config = dict(
    n_kv_head=5,
    head_dim=64,
    positions='rope',
    rope_base=500000.0,
    bias='none',
    tie_embeddings=False,
    init='uniform',
    init_std_o=0.00735,
    init_std_down=0.00735,
    beta1=0.9,
    grad_clip=1.0,
    seq_len=1024,
    steps=9845,
)
Each number is 128 + 32 x the weight over its row's rms, rounded and kept within 0 to 255. Layers, rows and columns count from 0. Numbers have three digits each. The size before them is the row's rms in percent of the matrix's.

# layer 4 MLP down, 320x1280, rms 0.0725, rows 214-319, columns 960-1023
103:128145192155182179164127116104084120098129178132066176121096153137144154145144137100114135183107120120110081165172127143091076123104128112094096113117129111112136164052087120186145128073107088
098:122164080137164147147136083100108157103150123134144126214106131124132118135184128119171094127135106055118085131142139150091164121195156162112130105219110100130146108150136113150093192135196154
099:129115126150142077142133137085100148139139099166111138155123131093104137085086125098072071155167119122178108115128123100147164161149136145083119147146085127106133184139078118123155083161173071
099:112129107120136142171198130070166156099158099148152102109184136151081097113150135140061091072086127065112171088114131085175098206194116097109108121107133102123111216098082137159133145184109103
110:103170175099142125095118121111118105086092142161126107127156097133106105097106135128072172107094103125132100141153067116161055097130149131179123145048085133084175145109135115131148136146112108
098:127147152092157083137163104128119128190124082121161116138140162096100115163218126142082182139158149067181210072190090090142111125094129175108093203088163103160139139122114127124220112162111126
100:119177125128170091073124101219134107104129131127149153145166147120109100103149120178139126154112173159096130095058063103118073155127116110136154171148149087094120137151186157105113125174159153
101:117106108153123110094125076106136105144099086178139116123134133183105154171114122169159154109118101161034154172108169086115205139155130128174154165120101173130120170183137129102123174194112125
098:124148133129187150143108097159139125122173063139117157182085136140162124099144137098120179136108142124149120078205160145113121185125102159140128100088156147163172145090146133092175107128061076
101:132113147097074157174168078077118164152126143158128132104125145114094157113129121180162123124157068177163115190179124144105166132125168150093143178102146144149125117149135141109107142151134130
101:120115096066110091128118078127129134101086105110179166091162142077133065119176128137087150137093130135157185149098154131085108187138125104137146116133087108154136158108089135160157165159070109
098:120120169111103113075122113120106140049177117142130213178114154155175196121094119160106095206135133070132105179175158149139174104120183064133146100102111155159172153102114136178205071150079172
100:122118190107085148112130135155071172111146138110153106131112116136176092206100138139123085106145128191170140098080100139101174144114158096075154130132155096115149129101081124147103163141142093
102:106066091122118091107151092081065077079103071109133143132134126126117146131111125100148110099070128087084124093166125081126101100159106138093130199159093120151133122149132097151113083081130157
096:121227152076123125096096092160149154077138130178109115085158145108151125136109150152142147093087109094110139119105154098130122131073141116178107181149120118187115189131165123140133152084138119
101:118129098162119151126114185096094147074123139081128209115138170098131188104129103074126094199116146059154131133133163117131157113100114139138118083103071153102149085108174110146141114157106129
099:129109151118105164133134119122175099127138092078089188195044112215086070176101119127129144112149143158080160165160151122098098113114156181194135133159149137149134139148188141143145139115113059
096:141139118158161151142149114080103138160089182082181114128140125026143140097140122127084111164215128135199149139106124186162111122115197141106128129173071111129171117111108123162107116125153106
099:132127151143060097118149126093149151149093108142088124138110097167095165161095110103116134128135167110121092193115057151158122107108128049150102160134153127065078149150068116118093153167126120
094:119163121148135161115061121099194104121189152116124205111117138163099097114117115128100166152103085125169149191178193035107155131161132122117133051166158134102093148130143119063149171082107112
094:144142174174172190128201160082076118137092129144121127174122106124111093117100126143185120151157120134135077128150141115152197127118111129138167160082135183134132113162123135073104125136110141
097:119188116154094088131150121117105099118096103136173117100200085155141104137132138060122107114135150108121154124136132116139111160157158119082168084122118102198105155132114125101099138098174182
106:148160128147149120171159172109107136131137138141174167120099140111144143157069119140119088141044110116189141050167112093129150141134119151158132079105158184130136125103134111151107118136149098
099:129143115113106167099095105112142103155103138102110098179101124174158092115149125159147116121188157186127162131150198096058131126130148191141109091113149084124158160108114135186116171105123129
107:121120164119094075114160122179165128157169125141116130086106143099194135143114151142115125128084120125123113085151081125096076205100161147123108173081133103172153137128137141094124123126148064
097:126140101094133119200142157139089146169112130137082110122163107111101096090117122174151149166155129087098143173150165145145130090140158100152160129133080165160147142150132092097114127085097172
096:147140103128095097105169119171133201125172128143118124111137128188115157169115126174098126106107186171054135086077130168134163173120157165185105139099183068088080124128105117118090139158131071
102:142100155097099144145102088151101123110128089095114180059131133115156083127175132159149100133142127118154139122114124076243075129135072138123151121178066124112109152140163118125123171106165168
096:132122136119095159183084114138133139093146169138113078133121096127111126141154127108073123139100099104202140099103109122133083145102107188115143147154120082134139104140089149101082163098143117
100:124081119097130172160143119111054118133167138141050168132158139084129123179083122115139122114143113095083179101166134090040119114155163153097125102151160175112126122180202138167205031124157186
100:128174136096165133089126116103112104100104153137102140126103168120108129145120143082110163153091128095134115205160072169156094142141159090128108122102192085048078087097061117176124116148166047
095:115124070115096107123148119142155102109144130104107151099154186147164130146119152121136124134098164174125101149100120079116053113156091115118102116114128095161132102137118091077059140121177079
099:130032102122098173075126113115144085094161131103114098145151138111127086125101154158178108166144106181173093116112095111182119138137152108137088169067077152114142064133101130107135144095130106
105:131167202123144066163066183147129076136115105119132122145117111113146095126097121146141099106152116138124167087106113165118144075124142104085112088167088146113115134058084107117130087156150135
102:131097150126161137143169093157087157133129144140137108089147147069119115129118147177148126113083100071145120139078140143112123141162134157170169102203125125127081188083130145090186155123153144
097:120117123153107108031110082117107139052084136105107102132132103135144106109117111175121140091138124135127163121164136136116078114077123186153172113090093124110084107155137133125094104127157167
093:163139139124077163057113156156123061172140080087071111137106148145151150186120138175165122108085119120152148124137128083169163190131124143144106139138115125129164205145134127162115117140103149
096:113092158132118073138164130080190102126128095118067214134117124160132080155168148134128191092183104151179131103149122132148123149189082074188145087122109163126153168105146132134105120183122099
100:122115116117228134148130183070103163092134108162107108142104141161164115163149142188098066123105133082103082142109164130141119136133182162202119151135162107127160095070176134107172141118114091
098:140162096124182137146164154060178124115144130119111205078100111045123107101126115230161168138104132132105087105051088147189107145135138100148114109118084126103151159155160133126077153161117128
106:119124143112193123129126127148116112142123104160113092115136112215115129129090149176114180160080159170101157092200134075207093159162166135136141159147090119109110132147039128138129109162130101
099:118116125084110049127134094170131125122163121116109187126064136164145192118159128166103128116160113072138091094109172140147131137104163071103102123109140088162133097140132117105097213156101146
099:152140089165075115104156099123088125199114097170120165131132095148163036142136127095080094129140184141060085135120145125106200128130128104200138103117135124139155044126180118184140095118104182
101:125096142081148026163113131127156164150123148137153113132104149190102103102098120054102125095170113174117130083149096109166122142129146170128138187094111136081077086111078105119144108177105113
100:120116163161163154170201131155123194132132148133148163051086130139082099167130120157133129123119080126118145154061083099184103149162150182113083151086124093161133190121174151152126129116130099
102:142104147091140110128136159127157127142119160165170176118094110112127127098191128121132143186104105128190123106092199152151136138083152140108168147148155148122169134094101144120147078081161136
096:131146138095135059173156174183124131113163087135088118144101101191089098108135143091164120179152123054133135098138092156073099101147102110134131110143157151135142101105091130118132135118113184
097:126148191123128127144115162128133156156147124125144158167164167152109137175126107095132068127139166160114140109140136201117105122144089156142096154166032098167123100205099131144163067125172153
097:133095069086074134083165093101168140113098174138164117134118129165114145074133131131117108085154159086117142146166133068174071144117082167136100121153079168080134133116149115109127059106144137
102:131145131123143125056076112157116105120138123104130165162125148148140093135140123132145079104125143157114152114147138082137099115081153139090142039125171138125163127078139136138128139088135122
102:139134066137153112178178130128095198136166100132127092092138094137100154138060109195139147102152122141134051080114089164083200097199140065081150149098102099105060105136140128164130172131146099
104:122149099131099138210071110147092148109150158157170137090101128114102089112141134160122089073123140081133107150163166177126128082107118143127119091111121102132156103120112113121135146109168175
104:123151077129120102104127123183123130145118103150152072124130123135111127129116138051087088086096122090060139134103113141168188153160196090163077121077136086123176119170169137145087144115145123
100:123132143109104147143096140127129134159092146099134107131139138052191165160144129121134137159129148144141128096180104149102126099114131058071133108115170102143152097151117128164170123095122078
091:138096037157172144112119156117205103102137200118168194085169146162122128102069127073112124101123109194130175112138136128122141092140134105116104135110091130139177107166130121152123132135077082
097:129089149087174140126154142139115123150154107125101159040095151140109177097167154143211113085128111127105099115059136173172155193083158188057074115118118159148155120109114125109100056128115094
097:131122087169121077104161092115131178076156128144104141166135120157133142122137127183222156139163079082167167120100167114140119110052146110103105153137179059136121089137146129138065186043129194
095:130145112142189191093145106147160180140119161122123148172100130098177221119141122078180099124152110105127139109175126159201087131088094150190096134066106113187122111144125136141135106139148174
089:149101137162164109088108156124110101102085155073162118108152074152114152174175108131162125133110147107125148152132134133084094154144143144089088190101063123159107139134124124158067136111120143
096:124094127169146131178163085137102137134179072147161167073083110187100090115078137107122126126057102197149118142100133135067161158179139128130087120135106187102137204095152119124117142125150125
099:120144103120116093159145180123115092096108110140126081140126114079154055166108100144070121092093131091138138119148177115131127159122095165111101071065144120118062127105132129115099135105118100
099:103103125174128168150109065103161123151130180136100134124213142184044118107084136158082102097121129176149136121160077138138126187061151147094105153133114082139142094128135126141145114130131164
096:130119117138113170126171103186089141109120132132066116173156110099142127122120121083102104088132099184129128110110199086110184118124090152114152151150113111155158084170164150109091131080079219
096:124218084160181126163173036119122124138118092117146212109096117109124129152182154179172090123120172088180165140077152117078193154190172154107172088180170089094116201167144116124116147107092131
102:119093161083085162096133073122148131114134085149070087144111110121164072159104114115113147149142127091137148157189118100145119103086147111137155186152155180144169140050153137128127150120088134
098:147149108156161148166165125136195134147178138170080114116084125044125109102148126160140173173165094141097101050080158161191163195139111115138121155138104147120115149174192141117145136137123142
100:148118143129116133116104126122119111172153119097138111173121103169181173180142132116151061176100159180094156088139093110169134153081156123117085144130135088140169151093041127074095117158143091
093:153154188158176127099142133127090155148130111143105123163137177150176137174211125163117132134149112148160125134107127174144117174092190135171161145138115161096173105150150140154110099184135188
102:140105109106139122123132110071114119101164106138090143169149103074101107110173136131160111113128108161127167069136108092101159201090113108115148099132155165195199140116155118162177142160127124
100:126155171055108118131129101085140126139181110116131155116138119108167125121143116129095073125131151105135110117131114122227150130185161141108127188159084149137147096089105089124161132101068132
094:123170095124155133110079198118112165157131116139103096169031141175132131161128130147120098135152139108156124176149137101100127146157202147156160099144161077163141109183128118136097153172147118
101:120179102155140154146119128171128158168115114140100034163155132158125149103150142147108104086161150146098120140122161137148210132125126135084130151075153127145079130177116112066115122115101166
100:107100058141080160132133073142120156081055150180109124184171159101169145116108133114107156132120099123075152141143143174148129093120098130105141118116115108173140097147119114145104136121108079
114:123118088131137108071143104110042108188155095101092096121120103119174188123132122111110105087094120125122079101104152109158097200098135147110115139069120162146131128148138134081157149095085115
097:111083124117096180101152140128104130133143080161141070146149133123125126180130117117157104127149152155114129129196141170128114096088084101130106128145122116156141106182150142112089078122136158
161:147122094182187126123198149153145171091119139193141131155135117141120123130103111152174129175146122089115078097098098178116196144184142112166097145158097113139091128103166109176043131099123119
098:130096095115140144180087152097119083045093089091176123145154169112136136119116147191095113140089089107151108169122097086102095107161150119099121180139021138107176190161157140116122150140122092
101:118116188129079169046110146178091077144097114093112117074178140124133119124144115108160134207190112069150107119158131126160084108085136124111122117150053112066112116156105122139156115133138126
098:120060143134180172128158136080123093092129061109141089155128144063096107171141132103148116164102133136080147113131146114121115128168093186075168127154146076158138140139134131157082091191115074
099:134141128136107116146211108109138093164123130116131094107130129117101087106118121117182092078059099124140080101078165075079126134130097138169124120165125179117106178082131117094166097153108169
097:121095101150184130137113121107104098111135090085092126199166176139126037140145159113150119131147138124155179105152113176175097128122063035122139177129113131124177104117096131072115151164104098
100:118141100091152164064103138119104124113120140141100033091128095145101088214057126145106092129094131173104120118097119154127097126101135134163166135078168133102162193090097139132131029148157173
097:120138110134128097187109120175132118170096138105101081155157133128184114060133128113137086111121078154102132193136130146135141121166120143146134212161114130071075150159069114120162083112095169
097:150138120074147089149144145170111096134184085132145117120123105094172112142126125122174124116122070157128106156096101127092141151168074120088145127149129111178130063108112101136104021093158150
097:138165118172148134116156088064159116182160161182107154102095136120089152128185133142137179092107081144127058153080171145113115128145109150124141158151138042138150193123080141145149165101144180
104:143140168153102161122110136110136140127098148161144102169170138128152119120128112113103085105211131096141171169139150200159166136147147041127065182088100144158065164139147142088156091087140163
102:136104118172083125183121161145096149129134121072168171155154140149136055096105133152102122136117123108081121122103121119074143183122085099114130133066158185152125121141169146107156179113127131
101:134123216108119188126117168130167176182117170120129153153117119128091121104113118150107145107119085098109121125177156136079136177180151159106149060117126188110095123171135119126092176166149056
103:126156160160132107123195092137129127154151126139128132083192131126141137116118107143148080138079129139149074073118210116165114114159159150167148107155146153134146071111135118126115112103170154
099:147106114147140100138157127113137140134090103104131133106176141085111147123131127125144165111120142107087160170049148137174147120201070119155119167121173109156063111157146143143093097142066094
097:137152173091146070128059140132087119121091115118193113095190125098197125109094123170113109160152127164165162124176133092139171168087071123086144122158095139184136072170116129132105128122190116
103:112123129149151060163163148100152044119105113116155075114118137109146119157122127119125202108097109149222194133091103135106094191159112117128117091068152094049127107159144121103145177142119107
118:134091151106087131110139167125119144123142104113158126144095130096069149153142122113151150157115119086124115130147141138071122118131108123092121099125100046157155123038094111183105139113134162
101:107098095113155123122156097154122091138139119191100144126037092169120119133102123148130144085155097125103068130125091146076140133085096087129116100189145091154094137108187139143183166168154099
094:135078224096130118182156166118070189174158120138115113129052121168166117077133138126133137112067154118059108158142149109094083117105134057161117196188144177116155138134121131114156149076138141
103:119168128139096148151173093125188107202080138085115127097193121102163110095155149188115157123175163070160086152149129135090086197159104147158168197158136146201173111134147144174120124143126153
098:130158173127122100138156120138166154124165157135062138126127132168124162144146115081145161164064144057133162099176132138138156118184107097158180122166119136159169134115174130089122126098092155
100:142114122146175175094155119118035150159145166122119092183126128068159062208136138087126116140169141113138113146130128149065201094075162084145125137101145197171118183114094120096106106104136142
098:111145085193092171114118106079087123165170051140146141157150114143122141141145131100113068112149135192086151105150152134154147149164201141136142134164180137145106132103135137104089165063091153
098:128170070134100107183091143103074114106107168100119130068068146115090152164123105184134108186163128116081155177122115142090076114118092092083128129158160045204090108150086119110176192178122135
101:117130158091119155182149102070148167157103147100119099122172129123134045113119146113180035115161077139106105157106129140089145160144126186166192135168198177075117110110111141099079118176116106
100:124153094134133130140107113151131135125090171107105069072131108172154119146115105138102116159136113205133160145051144116164094102104092101144102092123111119088190092100154119173133125130206154
096:119124070175112119097146155107136193158144160102185099111155153106122158103096131102092155106171083131087064141067067177190044079136186117118143099145137143143182132153120137119099147181162104
094:139147078114096118142036180178101082065113138129143176162084120111079158107074138145157131105109096131163147134096116134080129150198043109081136091117184143155165124152154125157053155150091131
102:118182090127134157138147122095154153148099119172120158199112137150154110086119129106101163101144130174159172186099177120140138112142052142144116102121148111142103174172128123150118131118102152
104:130096105152187136106100185089167179167134158127159115203171144140079093070135139120101130114110098115117116154098115154131115111177178181132117128124147141132150188158087111190180174176097107